{
  "d_model": 384,
  "n_head": 6,
  "head_dim": 64,
  "norm_place": "out",
  "qk_norm": true,
  "attn_scale": 0.125,
  "parallel_block": false,
  "init_std_up": 0.0209,
  "warmup_steps": 258
}
Each number is 500 + 50 x the weight over its row's rms, rounded and kept within 0 to 999. Layers, rows and columns count from 0. Numbers have three digits each. The size before them is the row's rms in percent of the matrix's.

# layer 6 MLP up, 1536x384, rms 0.0518, rows 135-207, columns 96-191
099:538517587490480491497573594477511482474323496548438444462372493452528405461411478498540546509550485540448482483469498489501537496527453509501505535527591471530558530534480551498504456454496446615407566505446552506470473507586438553488511418504516507446567567518505475484532462605534504552
097:526376461447488537510488559477513408504454550431497463485353618492494469588497516430463467467460400543504551500490492501430481457412469427475540473533466406586492543451509530440482545529504523575484610523582580488504450591463466572514549589542472476454509569521438458519626480534590461487
104:455475471480584500491498550496581525490558498491419492490453534471470480492516564571491561400447435585483539472511602571401517388461526427462455525488488472523523527435556472425414494384508436594549564481417506442561501492488478463477455476466468565503519535526400447482469528483496527494
102:421472525518511523443439540531479456557523497524546526491489508419516406525583480519469510495443532529540506481499477426517562478488482480427440468475564557424525496559572563568540474528471408515479498544460489494444484518409499484475441513545440521547359483407544488533517479519475515579
102:496542475467486478367482498485618461530579520433495417397475566501498479563475496509515442507467527500488558541568451423507483521466504580422541450419475585495508467505512515473487545532536497504612576528480567535541418444470475498489545459546558590453496528475455491438455501546468555502
099:437487507528516455531538441543555526424572580451480456443443425475646507513533451558501574545483566516504431455477490562365480384555520460548519415520551543444635459433531477549521411449538534456533530500465507530469468499479501541484480492447485519463523510437509447467613516462532466559
095:512517492500530507454417447449552424511522469487520587486516490471408512461600526594479594558500465519456552394481500543466515478483471512491429455459450517433531452489416635517466495382621437406563490477410538518521664582447495581529489577418542539535493485445463442506496450597510523515
090:461478488525586525504523485482538428435551569522437469413487556451537435475523531541475504448483466493608562425461518554574455507474452420583511482548491516415520548562558476463581452447466536444600607577489475497482514520471503525536405542506460450490502519477375488418499479537462474436
096:478444477515411489534543551503589498420475498491519531397532502575481520513540574491473493478533431461548443526501516442525447485449569526456539585465492601336553550514486454435463517478498433476494501488507580432450530566490523512440495487583453497508511462498506437509432488467569502555
101:529487490479506464440530471467549476562484473463479427460526509428474546479562532496493475492443455447569518458602511518492499502519482415529503498528506567527490461486524552504530422448464515497516582502472468526395486484439503517456460480479459505459552500481426505512559388573513505515
094:385457531464555601543487442484504514534537541371397517453545484515471437532499458522457577545482490482457504580511610504442580559539361573477510567489544570502428487450602546404394437504553406523503504546474492508505458527474422554543457490586491560497559514444460494527518428469459570482
102:547486486533534517476417547553515483533455522432482524415457531440504428484398530490463556430411543463518450485537571560532564451567589490388495586374464462584518472556513537473538508529439510478476462552504469505556507541514406511503469495492569512542482505457520474549463416460585422414
105:481446409465511506517530565611536417493527547516521462556566595503490548539428527479513495495473520469440469410500542557453453438439537494551413565472554506551567490601432628526476504489459436535452530525459563468487581663485468459561430462466606467493468413530534488436510498531549476506
092:510465453468515529389502524527485424477447448426453442574435456468479524594409424559575482401468511484469435493599516431517475443484454495619466497526428510524474478483480605496475535409520565522375498495447478507436544636492462544461456486521486450480476400462548476401439458540477501480
095:447429516589530497534545451406525458482539608543496503447489497430412401522563477536532546554484479495442321555522499488507553502544541525522495452551490561465532477452506512497458499536433483500490525447527428465506487459477445488524515505561525457495484382494517550523454505527611491508
118:556471443390544492523509530513532486506589410418460515536475463464486488436520483456456473427546566500565477516495619542575421455482414530526501459487499462508466459563593579457510403436536461484518486368531473507484485548505494481530562526427562526522506522482428556381527552515573600430
108:457483484492540549533452457462520506570522468414527457643422497550456518529495513538507619419443456510595535521502513430529491446486517408515536565557541481504487522458505532528524465537539514613526455412398512432496595492526481525436588483504496556464465484453452514508521471556506454495
096:588442468500462460442484407534486446486551451548516487507497461490487432529477562449468577482476560471506546438563465517512422418514449500473560463446538455540460588468516502457534523455433566512526480403555508434465474526480587522505453474571470529492555548481485535475470506543542493504
099:521522437478505449427453528541565528531525451509470547421506549456507463449451495500611464467415606491598587593518469431512418525480432474383444398457411479487461481450465407472506536425409439587466515494582443515555514482508530455542461564513547519471520507523473447444530522467515559552
097:580402480484614495632535419503524456431654501538499548500449549582460455554475486521494499371482503589550566531463503492542496483510457505488495561509484528532484440485537547581399502461480469478569479482440388554461513429638496419533496474512522499476494518437545493464498507507433461454
093:532441461645521569502487479551510462559565492409551402436508485530509462491456563518561521409475510480488541454492537556571535554512478597580575578445551438451498570398477490518535646514577480510586605534506601464564532505437552511464454495515546556533506487558476556526462516557511463480
097:468445499497570531515510531493551378480452517454539444509462453462454489568605535427480454539468464486411565490522461480412493398472503511514479483505522501554538490498560434480540536506507537486442500441542501443537444630433428531481483519572454540427546567477525415468638563546598610556
101:451382578534492521480457489551567537554484575396500613398495552537419512499480497524481485439454501527509572470523469514529480511480514418481466496452528513411537511387498558585474495434480479518522443492473458479438513446418514549545512550511489441528591439469578569502485500601485517569
106:488449605498497578481436527543520550545527490481477457517499591538469533570488364477545451478441483471461520499451528540483517491537476479535543415437488426517516477497448458592374513442486455556503444497550548508553459524565560542498515484465550541520566543450432522547510495550433493559
105:470492530479489579507477446463514458575458455505527399520508490552453455532494574513493494445458473445512540554525451463451468446507582497611508476523544579520471525468588532499426438342627357507509533471478510492491564530556522525390487550503563517450517476477463457487584498534430451518
100:581478486551503495537467464539579524539506480512488504550523469595545498538456578513477538505596418458515441443533477480487507500472469506573472525490451437549471543483539612464565509513529467554519481501463509511453479486610572518529514503553518514565530480512504500537463489503406530465
104:437496459434522530499503518525534384569547489488490456523507489465505535501462449487446488532469556533446527477456437522494499462516523549608519507532513438468503522450588545426588591442509481591481539486449593465513468560446452536449545469454546570555508517496473505450438567577533521548
096:395538480492560484544440516522600433567537546490558526485494497372439468558424476569514431522495524467431490506434508452462465464536504497500484515532452444522533547425506502424523487577484524430631546550377464516551588480469570430537512512540574477537530527441506459411434438630452540444
093:570434527537443532589389404464571548479535561408462566533443467448422450490487433543511463470490567529470540520516571528443472472545532493492478527410432456487563526404524439421456413557563474490503452486562434522460478515577485536547502506476485492471539450544510438498532536479625458531
102:493509464561455460522524474485527491520561500465479529477516535499428508486449489477397454532527452481526479532511555477515545541472485485563479382484564507490512591457526448565361542483522496475479524492512583499547475597421498496493427446498502480398526534528470445464480510508521556486
104:549542514500516469497491541467510507481580522477409442543473397493497465490421490514483544522486452466522463460495477495545417536509455501481596487531566492386423558489546452472486487468538568483438476546440524511518489455514452509483548523520523539538449513503443535437611496532462493468
100:498535419543546564459473561453546441465488449467495454427494549465519457479552461437554539459445520477500471546505545431440600531509608373432370442568445554530488560527511503538550618446545518470453565447498522479444478482505485541443474527464520454475543454426475448448525535582519439522
105:498471507427577478439438492497636491524577437409441481566516541483500463486530465516530498518493469558475492449490544522464537499402453542433517482393522519456478433567571486481472531578560410553520524543502498483379473510469510531527509471495506458482503532509407498490586552488409583540
099:451382433511569501542519546475510494669483411427454512409547541513411512528437500476480443504463579476484592425463477476467485514398447480515535562474437541518510486497479532473496562565371472528554526474502390577454509630484472601549436535572472530538464519617463506483506418467486547464
119:447496480532485451548500540407538426467492525463563495526510498534555370468439480485609509560498429553498459580566544509536423415544653533567417540584427567434466477456489484551517534359506529454558490450500472506583468548508483540496448562614488508454526464509491485496512480487543475416
099:494501513548509445479541520549578453539500546510501486492499452504514527624508550416497488423453518414506495541515557552512611541478485532555504501547518466468538493519573533511479520381496483525523474530527496448538523473546489519384496498569468459472556521459499485513477469479521503561
100:553502521399605460396514510507515464558535603414465490458324502515570486555501496526513502518507474504494409463447486561403474473526522436648538469665423451486533451460523582503536432476576504473500588512499460504509586534554507527460483492541537602444479443505513465427556522551582478506
103:444516457587497495468452535582489543447607492470564514410495416535526514461508517459411434504409469450509504468594522491544445554453517517508404504559555486492425538617534448539475553443458484543465546534502453437496491585476496613536472410529538404491503472455480471411498487409488550490
105:493431496517470497552501457554527547528563504545470517522499558442506425526456519511476430487448544488459588551504533526446545505502513478540533540517557545527486497437614444547420491411575461457540556541536483500515541465499511544509518526565468523542579560500514478511535468627455575500
098:532502525561487544481539503472547494545580463478471582425504482450519506571529462504495523552481533468493435496524526479490469455544488515456495432453593484506528521522535491539445377472471434514544487530496528511463473496399452633536451469488496442498489386579564437469558498586579475535
104:496408466532399515431434577489588397548500640503397497450415529456409492495467513442542487579506465464490476496470498572472507498435513454569445515503470462487537517513551488514513548471584488464540599437456421454424532491607483505411431579436537470512496498514469526471527351448492471521
103:478496518558484504593487490565505477482548498479570475524472517476455521540482535485483418496504556481491522496476475437586491500515525498482536539514579514494524547522528548543444531459524451598528455455438518482417379477535488623489511495543499517419477411563514506445580509539480509517
097:525470462537412416469570528516520535434499477534489536492456514531480423454481490449441566426490496497588578524565463428536407537593469484491550411461528509564483582471497445544512590556448475506444496418493430531587511553509497592510503544527576518444539439479481507510480425526459586572
093:490530453457417502414536514493538520527485456577564449498521412435438567502486542493512478519506474506553495450555531586457449483419490422546446555472508527513534450502466470558446493561557461503394436407477470537501479542618505611495477507507542509486463458560453503484549514443418593511
096:541394559487531546489499494500490470476552398510482508417518525454483554457527521558507442480503509516393515464508488458458475521463468503562558549514401514511523518583495444557453486437603568520535654485522477480543513549622493516435580536454460435524515435416459396522471471582425560503
103:554515575512523570512481448615458419538467433595487609534415451545502480568517518501535453583441359502388466473516443473423561580509465553524474490569462547481519449581539538457479517415511451532455506432439511569419566470496547454431527528465480475476473437581485443534531512449540615571
109:483422476539537459502488445538505363605540530408491453481465516547516566563469500539484508459453474472476453462458508500456387450520469477424503568458533596500580446498509503491512510530511536513557494569558633513525434632506507483332506518650535437394504462436488464502474535457492603528
103:639488497451535432439503565521526530499562560498514528500539457546484518500378471546549497482440439492461511525466479454498503395532534521475559504444435502582607538550551558445404541520558483543519513460414551540554496533526550523480526559541483496454511500536471402494512464513611598550
105:474527506510528416443436483591512413487512468555440445540483522481599540526424457500517455539471534576440540485446514477424541399530542561519472384499484485551466539465499537538493454514488559380541498524466510447463522590449562533440499505450549445476494491532483451467460446487432496449
101:499443496470542500397442508419496448592553447626527482458515537313491452459515488604524506490482504492484483455561561395420487487456365471486467534535449412499506487475551513540582570438470462554481563433497447611473557577478548507519526479437481509478453416607486531525555540556556454403
092:425477431577587541559491432528515479530552434513562484490508427407510554505437486492494533470435434583433491434571531485481416448432482565490484468559451440522549565438589471480489526545557479494486590509508574538546380545568499511461638509386530506513460557381466535493507448486421465611
097:487490484494525540449508534475536471557542477491477561500512556515446498592476551546497493483455497526444454377432525534571545539400506487485471540487450504558561480533453512457547551512523463568501566463505489495479538559462485561550454520549437568516422489451439515452502527532543468490
095:517462553528520466487466537512538420537478478465425453563462515558456530517463435578513501573528550572473470368407514424487501491488525519580459432483407509532601506557443474472521467480488500440407490496561459468454463608459493435518495561523551514437554510449451477420469549490475587510
103:524452569544466577556455555435514502568492428506501514556444568425618441540506478451548448506516471486507561512532549490391505486564515422618532501434458509561515553539468440485538488558510568515474518480434517405538400494582464537423444549439545400578509541417435484462451490469515416498
099:517567577461459529518517462505583503504699580509413441478408506541501451480533453487512408521447510490397577416445558492418481393670534566477466436562528548536467437550479496519465509519510498520482482486511540493511449493461388488553485498433536482515435557526504473508554424506493502571
104:471520500427514489541491464398539494486475527528597467454500479523440421563538627512475550540467489474544575506536540571394451448430449492534605498514528527558587491478528428474500537442423522417483459563534525427478449521587524467399586521431544540555444418567427508443455484527450560506
099:550484405622453358515619562583464508525550586500467502439464517436527512496586577489437494432436514581408498513581482518449473428445569526595564548573566491468492467511495518499368515483562438514494437452488464440425468587451390493466533590494499536511541552501542550487515434483493513512
099:428528462524549456516522481503535404452527491535500528449442430376513491596522559430535559446494599535535537453558621534434506529463553457494550464562466456518546500518475426540430401399465544520515514461409439430469539475615488572480573407548518520462466530478501534569497372465502583515
099:538471440529473479482460523546467496584498552335450535506492537474536453387566445529401511547514576610589423488523505479580588481536488555466481487530473498539516441433565456575447406401454463499508548500539542488435491535476459437522429485454450546486472472482528461533575493447431464515
098:500511428469499491427504495504562492503522481444502489487412540498534453551530484428487520609454525524527578470477538444483509534538554440567547466511537458443532556502499488523499438396482591540557503493464451475544490513572526534424567505567423392589621553445438411517422406602551365488
096:456510444485570512425543578427526413496479549451552474559567463524513517514478532539486483512525433559435485439494481535394463517451552425474414552516584555503557529486467601553528499514606526459485443419521459503454428554554472505449591481506564487517374436518525524535527460514508600547
102:452482420530513501427533470574485471564605589611501501464442554517515504515473487436467519442421503504413482570511422446541358477565495471447499526552482601546494564569491564568432574487524537522469635413382452511622479431480447523524502478420578405550483513556482554474643523456482474474
103:492366458521560505503481483543543428523478514391489504480477453465392392577529552493458568464365558578477482496549496528530550554542470402518506537543574492516413540512606451410513534438461485575482471514501541540478442481475589506517545533539468452518464632516448389501627526527429428434
099:459553467569480525507504531454587430524573537554449518497505576474537502483526484518442474516459462475450536485500510450543529525450452478523508429465536447436570582501539437432494507457455422563576496455477515481521361602434496481534470455435511505513537590514504495382539517448526490497
104:505423499516500559496459548555478487527507503493475483511535572504406432505445481567583610443517499512437532584549471482365518456530472528501512496539502573513464490575490459548538464491451551395535489483524423417542476502469464554417428550529487538524389464597403502476534407495516504521
106:515468459543467370542569546593499512456531462569462494589491415452580409538504465488483482413431404547498489477510442510458470464409536494433515451486510432492504462449546514542549490491390494486481498381472532391511372473507547567443527527476488490423540477521476530445518537558475613524
100:437463404502526533531384466504549460597511484530497409518430479400505504577534481579523480282447435524455501477395526501572577557501475523521498436588448473467457490494566484575549402557475538512458497455488538458472407484480502612470492502574475592457574421471421458532505496535502432468
103:490511463511532548518594433499492492455552584529464446542513517420517467441376603510490505489509515457455469465453541457488579474532445555527539469603404555537435527482550488396575540566478465476470519480415426502437499562472520465457540548529556515533466476558478525437397456455556456532
097:525470514545429464561496459411533497505495497524533501465445518517450505507452550570548513474461585479461394456501531450399570468432485514494530553480453555489469541390525430488525533516539428549631530552493529506472468551493561450461476440553603450483468537503523539438473532474529475466
099:515462519475462576516548485539579468559531498437582489558464447491423522508433565571488466479477449493510407521477535556416486467483433442598519483480474535423437526456481472479443594521459419547368492462537545517571508490547499443420497645478561541466442491570509473481494541543446447393
102:510445475447552504477519584526494489524544447541469481481537529488467460559494491570504431501465454440582544474537544569499601450376463435553454368491447439591526568515473467586386484460510477524548528438455460464608475495508594519431551505425512406495506496440474405476471467489508507492
094:569377494528569471420387396541474437485477472482447518388442520432507480492463468529527589402485514512550405382530480433601484484560529451448541502471563541524462490515568455491474483464503604551543526433542442570506547522411440536507494467516459463436572557505526469505474583526533492454
106:567462518599439540529634578493528502438503462446385520462482604509506518545484522509573506456482562404526583477544559499435498567511520499638521467584494589475436488490453499451472414480490467471430528529459481505555573488436508531501544430525503555468519510531437508525584387452537478551
# layer 6 MLP down (transposed), 1536x384, rms 0.0498, rows 135-206, columns 96-191
103:470448541520444442532506443484584530491434463445484510580504463481540595539573525557492445379489439554504530523593462488472620533510539569508442555476472473447501494507506543533471468554489480456518547482524465575592461470436494601480420467409557494545553560534536493426542567476621524513
111:547539513550548455450494559465505513473483459594502529584427430528553535433522484454518537507538550453489528518476504475464527521505538547511583504617538510535570580645474551441542435523494578476444583552562496443549497470516548519421433537509433489622473521495525476488350571540501482539
100:375511590480512514525572569440449555519433534528481455415408386507439465512500579446488568460500478551565548577474494465505548401469483502519492583526523410477423419468480503469547464445526516600430514462628406447482473442478605442532448518451437548505546485565497437442481509493509440464
099:553465472472526437586468442508451472540451473483471450592435590435547536435553409566492480536411483417473516523507473481464491462511505535540487591505571540459495411461529499515476442415497558501494474567442496524511460398554484483494493376419501504497494489494554513585456508505453484438
101:536464523522539415506461526426584466531486537500506497475505524577504516468471472473493501592459451576468529495635447501411560537514525427447577599437477507504435536457558499397461379525468429405477507503467395529510570474500414602473582459444477444490480560481497600560491416490560519347
097:347434523515496463436575411518454596439485476480533534452430418516509467575502443521438509516501504444545443479425485486526528453533475439559499499526485486475497559434463451476536416569554559501511546528442546534482434474584559471456542510512532548484542501502573533404482563541325428509
099:419479529426474584555573522501458490550418424585506527577488535599501482511515497583593519537496474538455568537478487509471539540509536567466557490475516454508416492526427498562511524519501500557508486509578508549493565438530428502553467569536559562603450494534456522493475559483484449527
090:539483453561524456476428611570492455509431461447513477614477506472502572473480562558477453483459422498604511489455466467489546502592461509478495461515472524560414340553453551532487486494456645496448571551527557496475502496417531538466587425568438432549497485514450505452483424492543557481
094:539500439515490458507456437499539500559540407554593492566456481506610553461586444557681584518497575525430504561507476499553498520569453538477463518527478495457479452491525469527563456533470562461500507467479515498500518495445497578457407410545556550505488572546521609436526477498531485347
097:546477479478514559584444500469449465570457481488534434526506607544606493518460485423528493496498407473545539479437493477522531485526531451414452517485434503459488504471490504506612630536466524501477421538535519478481451440451508513463528494521479618466423463521493561417486573557474565515
093:474524459498410452467517592529493579389497460468540613445517460497559485513510524544444529434515477422601564547529455465569481562486547471495538494569577609503442556526446447441487410444503562550501607477516545437446490554534485463479490548490514457492533446437588529452417474557536468520
107:408576529447543403492500477471506463479431408525432478564487482564585453460599460445504399473554514497445580453553516455512525495482508449494481548496472434509517423560426519515470473578444427529459405514444483517497467438487522553521494548468539469449537503472543469503516486458534502548
108:575456510563532538430513603606516565429496510505457511461554462487473445457503455515504596496573452435474509434449517519499483451544459389572531536417571476441461393520541521583508492476493556505475535515519512476462460457578459530479448544479455526560522542559475502485479532505511508499
092:524479491418490507468465442480422566490475491489498539528542612554512440485522567525461451560526389480533470562542453622550504557514512507433444566470532540544486487527499521537533526487556542482475473532535525592478499370422523546522484566444468494523500474462450511582568481568476440575
093:553581486471582553484440460504545629482481460575511604568513474549518580543558500558573593470477472552492594466555432507617477525582529477528473536419454543593481517392456458490551606365509487441570422517500533601520484445468455472514426496523469563545550512435525540523463535400561537519
108:560471420531562524434547601464426476444472555499388568494568553494514468491495566522521446427531522462529511486463554537489504531486397478503441467453570462473472469410521540553483431507431445575491517523562544530525490606485578404602509462451469423481457514470490478450477440495414554512
100:571537508580520540616494490534455528565468506520485531533541418436427557406438485416482425547511545501412594429500471460550560450491422468450504529462437516456530457380475502500442479511556558582494497451470551489509501541540476479479547531509567501474497534607565444628479491522503549600
108:482571474506441498501489445537505540458366450576491494527474495493537433484541552467521448523524418422503540556502476508549500537538490482525566500428491511558521526518551526549494535464448471477515545453437497401582555571476449506563506477573457563610553448413543493458532542456522602459
098:477498508523401469476554555510513441497458513459462599568514518601424555489558490322528499524600507548491502534538591505518564463511476488434568495492530489444530566525517554597452447453453541548541494521557542609482493492509591445530536413462502566457489532448450486536519516495506513339
096:480462531423544442520580492394451559523367553510461441407552534518566471515466462508507449488390504475499518506491593477469410481501644533419547466446645506517454535516516403526524554475475393484511521562422465581588497535541420503520460417555439552464562498530544540474508526429523562493
095:528550478485493575508477437545457444472416465505455541547533543427499510468536451569451506546473523501491587542536488506439486454541498431433447400518513494563527483402479507563484476538483443489371536487476403502485557562485574595477512523501470439452436513495520512542402473495541515510
099:532601455450508481435480488477531529532534566574491504501455499540482470478456453577523471558580559526493463554504532452451531470443442489575460463483408524458496543494463585489528424480467499479510466437556408598497471497501415429444542517566568499574472469534561471472443502442504489545
099:573463484465475529505553534514407489524487553373471464520461602615480494523563384445499538583446511446476529505551538482484595523511543525479460499465564567469570482571520454568579478478569442560570450532469439519427583459487496505556557479536501504529502498487447483459516533502586531556
103:534489526374538378565502484485511520477352476503474571527563469479431567510488529457534551431520447549449471462591508481442501443503485521371450443549565460499390568466407554582526633515452489491511506553478492552547477479516444631445563572456428457520520528501456554467491504435437559555
099:401516494458473491449402554484559495537501444580506662462426591486531509506524492528401492448490363473473473470439513533479518510506496457518456562494574499510582481485405469491583528525510497436466552440454580558469539477495544564580528477467518506453466527445585564554515513538492505447
093:502541432475406499512546519493541569440469477528493587608424498408547508520432458544526480534420491442473508471523512514496508496412556492463585513495587497495481408468518489483549484484567502520442464475450494477446533458425472465498540410438500597565497494453464545539458449507439519525
108:514526432516498500461568484509586565566554551463491528458517433526472514588541479599538406459495542501593521435548404550523529588456516463408530575454461565442518588523539531509470530440583481529463573499529501431467455552624454567557487593511562472495590559545558436521444472553478497519
092:493539495565402479477520520449439504515496416581507475572484545581538614492531505528461547541541482522453509508488460491472562504451580456511516530500501472477512524543511473627492398463471506510401548481529567443558509519509481418504465477521485522623476414471524465481456526463545432516
093:501604497568531457503559514575477547465374482489520388554494492475524564553574446539477564431504473511489476475458450491570542476472478464586504465462375491503456447594403443534455540504471493520542537482503520471557437455528523478533368522448478589542557437568490365512490466552472509514
102:464482433499458563528517412598510565519537421524522546475453524551527515506546574543458496523529483475527491468514461520593633500446505556504520508497574524546563488483480534504515523436414501470490510489433564499490542451471478464512468446496413412448474495430446511467457469570598499508
103:514563513566453579516509511503492524483544383460491538492418531529523495471379448535522560491506529498465547491538426507589495574503491435390535536442483520491419441493469544541433472376552467565495454495481504475473482455458474528510571533482454516612404429484581491521379555598497490477
093:451453492505484460452573494397526510510488511560550497537484516449432558527474446527475367409556565538526530577543530626480534513503498546543568496491454487471479415571466545454510456430532553505605490495512509492473563475606588458460470445598504504471406428523507467503435433492590512442
110:426563489574460475541428550542504484471473432582561437425549480578509402465581466453513494377502514503543511537516466521552546496503494528478511530517417454423477514483505554530482448518428709489602481519518537573537419518555531496553459478548464515599478477464483513539455566463505430490
104:442571511621452517471544522532494533552551469505515485407439469505428450531514459526391490499509574474518516532470440576476498478446548495455558449469564465490527554545526544406546513514465517545488496406576507479483499567502482466501557453543359532556374501603548510531435537535557523505
112:541481461505505458425578486610596504469528551542505491497508517565504535506510590453523453588401454520385506480589463544494475505612361579485478481483478516475409450502548404562456489502493483420479484461473378535507502397463414553525498603494486549392553520549485503437461469589611450459
098:477495517538508474570571561579521494495540488525578477514503480499477560527524658531445594439511483494480461526438480541520546603506482533511592535468560444411545542467480588448511354432429445586516410451417517581484529415481540551466574527619528435521443506525495476474441466568557451464
107:509601515547465580501558446385510489518611439524416498511458530545543462505507514439539526592504424525470462531523482423469544545530534349561511571529499508517506569423446613483459527417513605540512517503440467484482447448524444437458508525515494484556444447479553443529593499453504448486
101:556464615522505449545438521478531493451481461468490424376528494515561427424497512557460530507497504531341458502464571448497468498632469468513467488535584559496542438438492467495420528556456493467552505498500478552436501452315540559444518537555507480441529546478476530565568465479468585535
103:441487600507557546478514543546405479491553521456563475477456440529458488391488526566463477489646509520539568465516486449512510434560445496462431496523513501513502577523588436446480461541517514431473545465578541434481480537476512524476556592575441632447515540653543494387509532519501522451
102:458656516472502511430589436492439501446515399612525404511525439500520385511492536494477534533460453445450404595588478564503555473549440562492477488496569506611490532476416560564519486544420487452532446524546478488430561483492529511464502505548533438596503480495473520558417444481514498535
102:532421498429438511421545426507474423490520467440433492488492480580473580558518536424464495541511481515462527499433359480408501522510558492581611597481452541455510529492588592505504458453484561547511509512471598524513509506567482499487477400598444495541539487518587496577611439459494533459
098:469499485472515406582543445520525437573603463436552502495500537572555419519520420516517520522522484486413562445579460429496581498541514475592533470595509514551480476456515525519548480549405515477610457475414598451507510482494512564489446505607471508438596452540461485542515451564536527531
109:484463427521581493484514525483496521494514487575602528425424489484534435489503513440492549467503508480526507535501449478458482620480456504467465534451469479533523560527466472450539488496523486534429469527491516450603527479518507529469538560598541488614510461518488494539487532372379542462
124:501587527544485449474490489520439501438513339511435526479518485484521466510495487509534553453537468499493502511452520517465529509519471476515546437448509540508503572519509539542494465458447505479551558479497527463525516564453543515497581527536441554713499455463478494519513501462506474513
089:482506426521481418548479372518536541504550498386499483567519450493467450405531449458464552532442441495521555518491527497501485559477603518511464457483461401476460504440435472535531413441416401536482441463567509494546449538518495476550516454545518515545559469568508573466489540522452383517
102:460598534551499536538482408546530503579557513484498580494521475531530434603497537568487447483440563555431437537416486520466509504481500477486519459606556467533431585493620408539467462523513523449520491482461437491435465549513491553556400500411636523504491504523451482557467501579535483471
110:410512505444447446490483492534552482547483570484523490521527486516479457506530463511521528437515476523464559428558498535514603470506569502428430505515470458568528546446479546407584540534448486558461536459542542450524413475454462584527528527465369454458510450542496541519517460447472472568
107:532595440525425551465558583436445486470463456494508510561520530589424524462501445496546524536533541381517486475460445556474531448503501454462511488492485463572423480487531495499486480471487440562525484445480589405537528452551483465530548472570495435591475581583599598543396518519531455462
111:466575513495370519523520516448406539531480369481581492542467548529500535496564518506509530464470458463492546513447501528505478536522480447476539566532534521498440474472518540586466491464507486504507480535548471474467554509559469539562465514499465490637508481498530441453475537484558448491
102:407550530473546560463554550457530471429435445418493564454495464545610416535514484451504574531553468485448466484453494450481566457541425520457529393489459492407448496525649512454551536470496543439509532485522467588600418544509500547499488479566464471549461457537459466465469485502470509499
092:511607461474531444476517501472497553504499537421460536484532415448545486489566522535501555441541472422531508458456539505472583557476446403421475415567453558518522482547435510457551460448491540444480502517552464458574512547477472453514419484468483421512658404489508498461504492556532510449
106:488606504495440610520483565602440525490446391568535540476519493480513473539486495506587462459511515469500561464443592534526593471433561561540559503506493446529505463553492469438429464461501485493502566450501523516557528468601544460471555537535479520589531441455502467475463485573497452486
096:513592500583488599477505553553468575491532496633480468461520443495439510551498399495542478447513407534437569427467497462445484555469539458465516477437509485477408516529544506503507480432466470483581432576475536463510553458528490587556461563465449543565529538550416538493445410520563425470
108:510587551521541458487468524501481479426468392426507496549417516468484478524508516496460515456379436595461450511500427571495515461496499538487496509526433516493486499481523510544385471492519517481544487496457464562488542497424518522457470523463540433636466540505464487495451589490550551481
100:458532563559437465486536453496395550514501493485518580527518421493549450455544483493452545539535454388488569542426498446530540525497494429511456553483500451527477468512478467532577551505563472486592525512472581573414459525574415553401464543539503512516460450499575498456438536537478489548
099:638567590452515540572569573522489500549545497498487433499464461478524503460532398477555508450500538488466570455501524431480552523493539428522455492515469488572365426469434505464514381523549554606509471496450486518429528481526559437494432530456492565537620425424497512534460485396486416503
099:448577589368395453500496476542501505529447442462561477436556511440340470516516540515530501460589476457560505590522509557545526545509511535377518530468581495398526512566521465448523448431596433411548524460550522540470505400474513538561494505509585426595453447404454509544425536472525450610
095:426500486459487460502525581466498485534513525505544500570459484557550552495413468478594452413519535447422550479435594530513560489509478527544460556495531553386629498436429496538494439526481483474537503522524467558485445506561564547518471379542534521452526507524471588402498581495600452474
097:524498434475454493434507556492456526463505430467431438519424525589513548527483499569454527553547441544586440571481504502524476522511573548481563467489539561499498498484484447467453529504507456467483447442541492490477473550454558523484411541568519456504429630463441389423495568492486487475
097:431521492593543558495597530500498432565480496555555430556489542499471509431568445496554524441539498450554495462411515483500480545465481438471583590546457500437498498468572508495518559590502530492534502530445435504406433495600665514434586511445516600471458477496504542495493515504547458514
096:557473483456586437486543540504472565532450471534488516467470458512519484419414556504462508486563485527611451569561555556554466485439502516525508459451546515426494614581587488477570459453472489486564493495419521545528470498543491528554515424465482541525533515456510498465439471500477473466
102:503491462537502525565540536544561595491478550428518602506485484514431444542497421493483508426486528499554517503488525500502532563372522501531522483460519512447581542433518460594533398423545567468530467519506511514523494431599500589521465542458404582529442524521532509497486480591465574477
100:498514499541485394459566557502570496492552488529543431494446499469494508437468402528463484467275512565471556445521512488398406483540511482521467451499571590524498555524595508480504499491416540554490503567501485430486475506473541536467521412496524571535507469473518513572489607524575587499
099:471432514489519552521539490429533470454494500570523548522595484474522512527531611530505426478529462456552534463458529620452553478584542554479602580504528500545478475512468548529546425519599477511534530410496591534482500498608487534465517478491545443489496526427482572446462546584508531551
101:536502579437517378422481529526456512420419568529482511550572468434457457527501510564562390565520469557516479520512562406441452517537553540375479557508529468479538563519466390541449537495510614457572477463439512511536473600498491479465451591511426579468563562494500412462523434460523496521
099:463472580534538474463532502536471465530422535453562522495542489444536494477470477553482527447559460503495438474555439483493518448417481456464501516518587435515375476423523420506498463436370463503510493505501536500444468418525597663475455450514588527496325435515509538542451506502493544570
100:560556498459484531493525459511518509499419462554519506487549563568487614514605464495432525481573382448489467384494459476537536501563570506411493445504572569505565420442540602488475502520420521451434654496462447446547577580471504496537483526476444465543473488476479512486520559566567524576
097:524495496556404577505512469449481387599432542438498590500510531471521427515509517549480507504435577573487579382434529533476462481412438449567479410432538463458471458492443592571528449497500499465456516497649619522467483535452508521503491507561521528548514382444499425449528479549433509455
097:457378491551508540422545450507505527462444519491468552482396538534520493417543530417434485514490463514411423589501499547521497475413530537469615521423427559506464535448505516472560533577573519499533569511499470491525429514466538458535533524464498369445464452484475512591515444447419424524
098:548489592582444493498475494513424598542553449506574475479470536577440367399546604606476597432532439489444484479526498443400561559494532530410498493457422547456498485545528479418466547564561463509489431528430489531538508407499551538509434550511447497464526482468471515497477446478494461542
096:458444562563537527539513432557555459452484527474591463602530444445442558466505617479446538471578431534511519480538479438431500462496522475453516484564473503446406468511463625530439431432504579528504509484437530599498458547503466432471547521480496522566478482496513445532468593472554535546
093:423532497530462516535511463419492519487528452487559429542523487466451434590567537577441427599420553534486533543504563467548506492473541555531445447525458433497498534558459498526507512440610554481403450504550500497502412601566533513497539539524474446556530487504425451441395530526430467515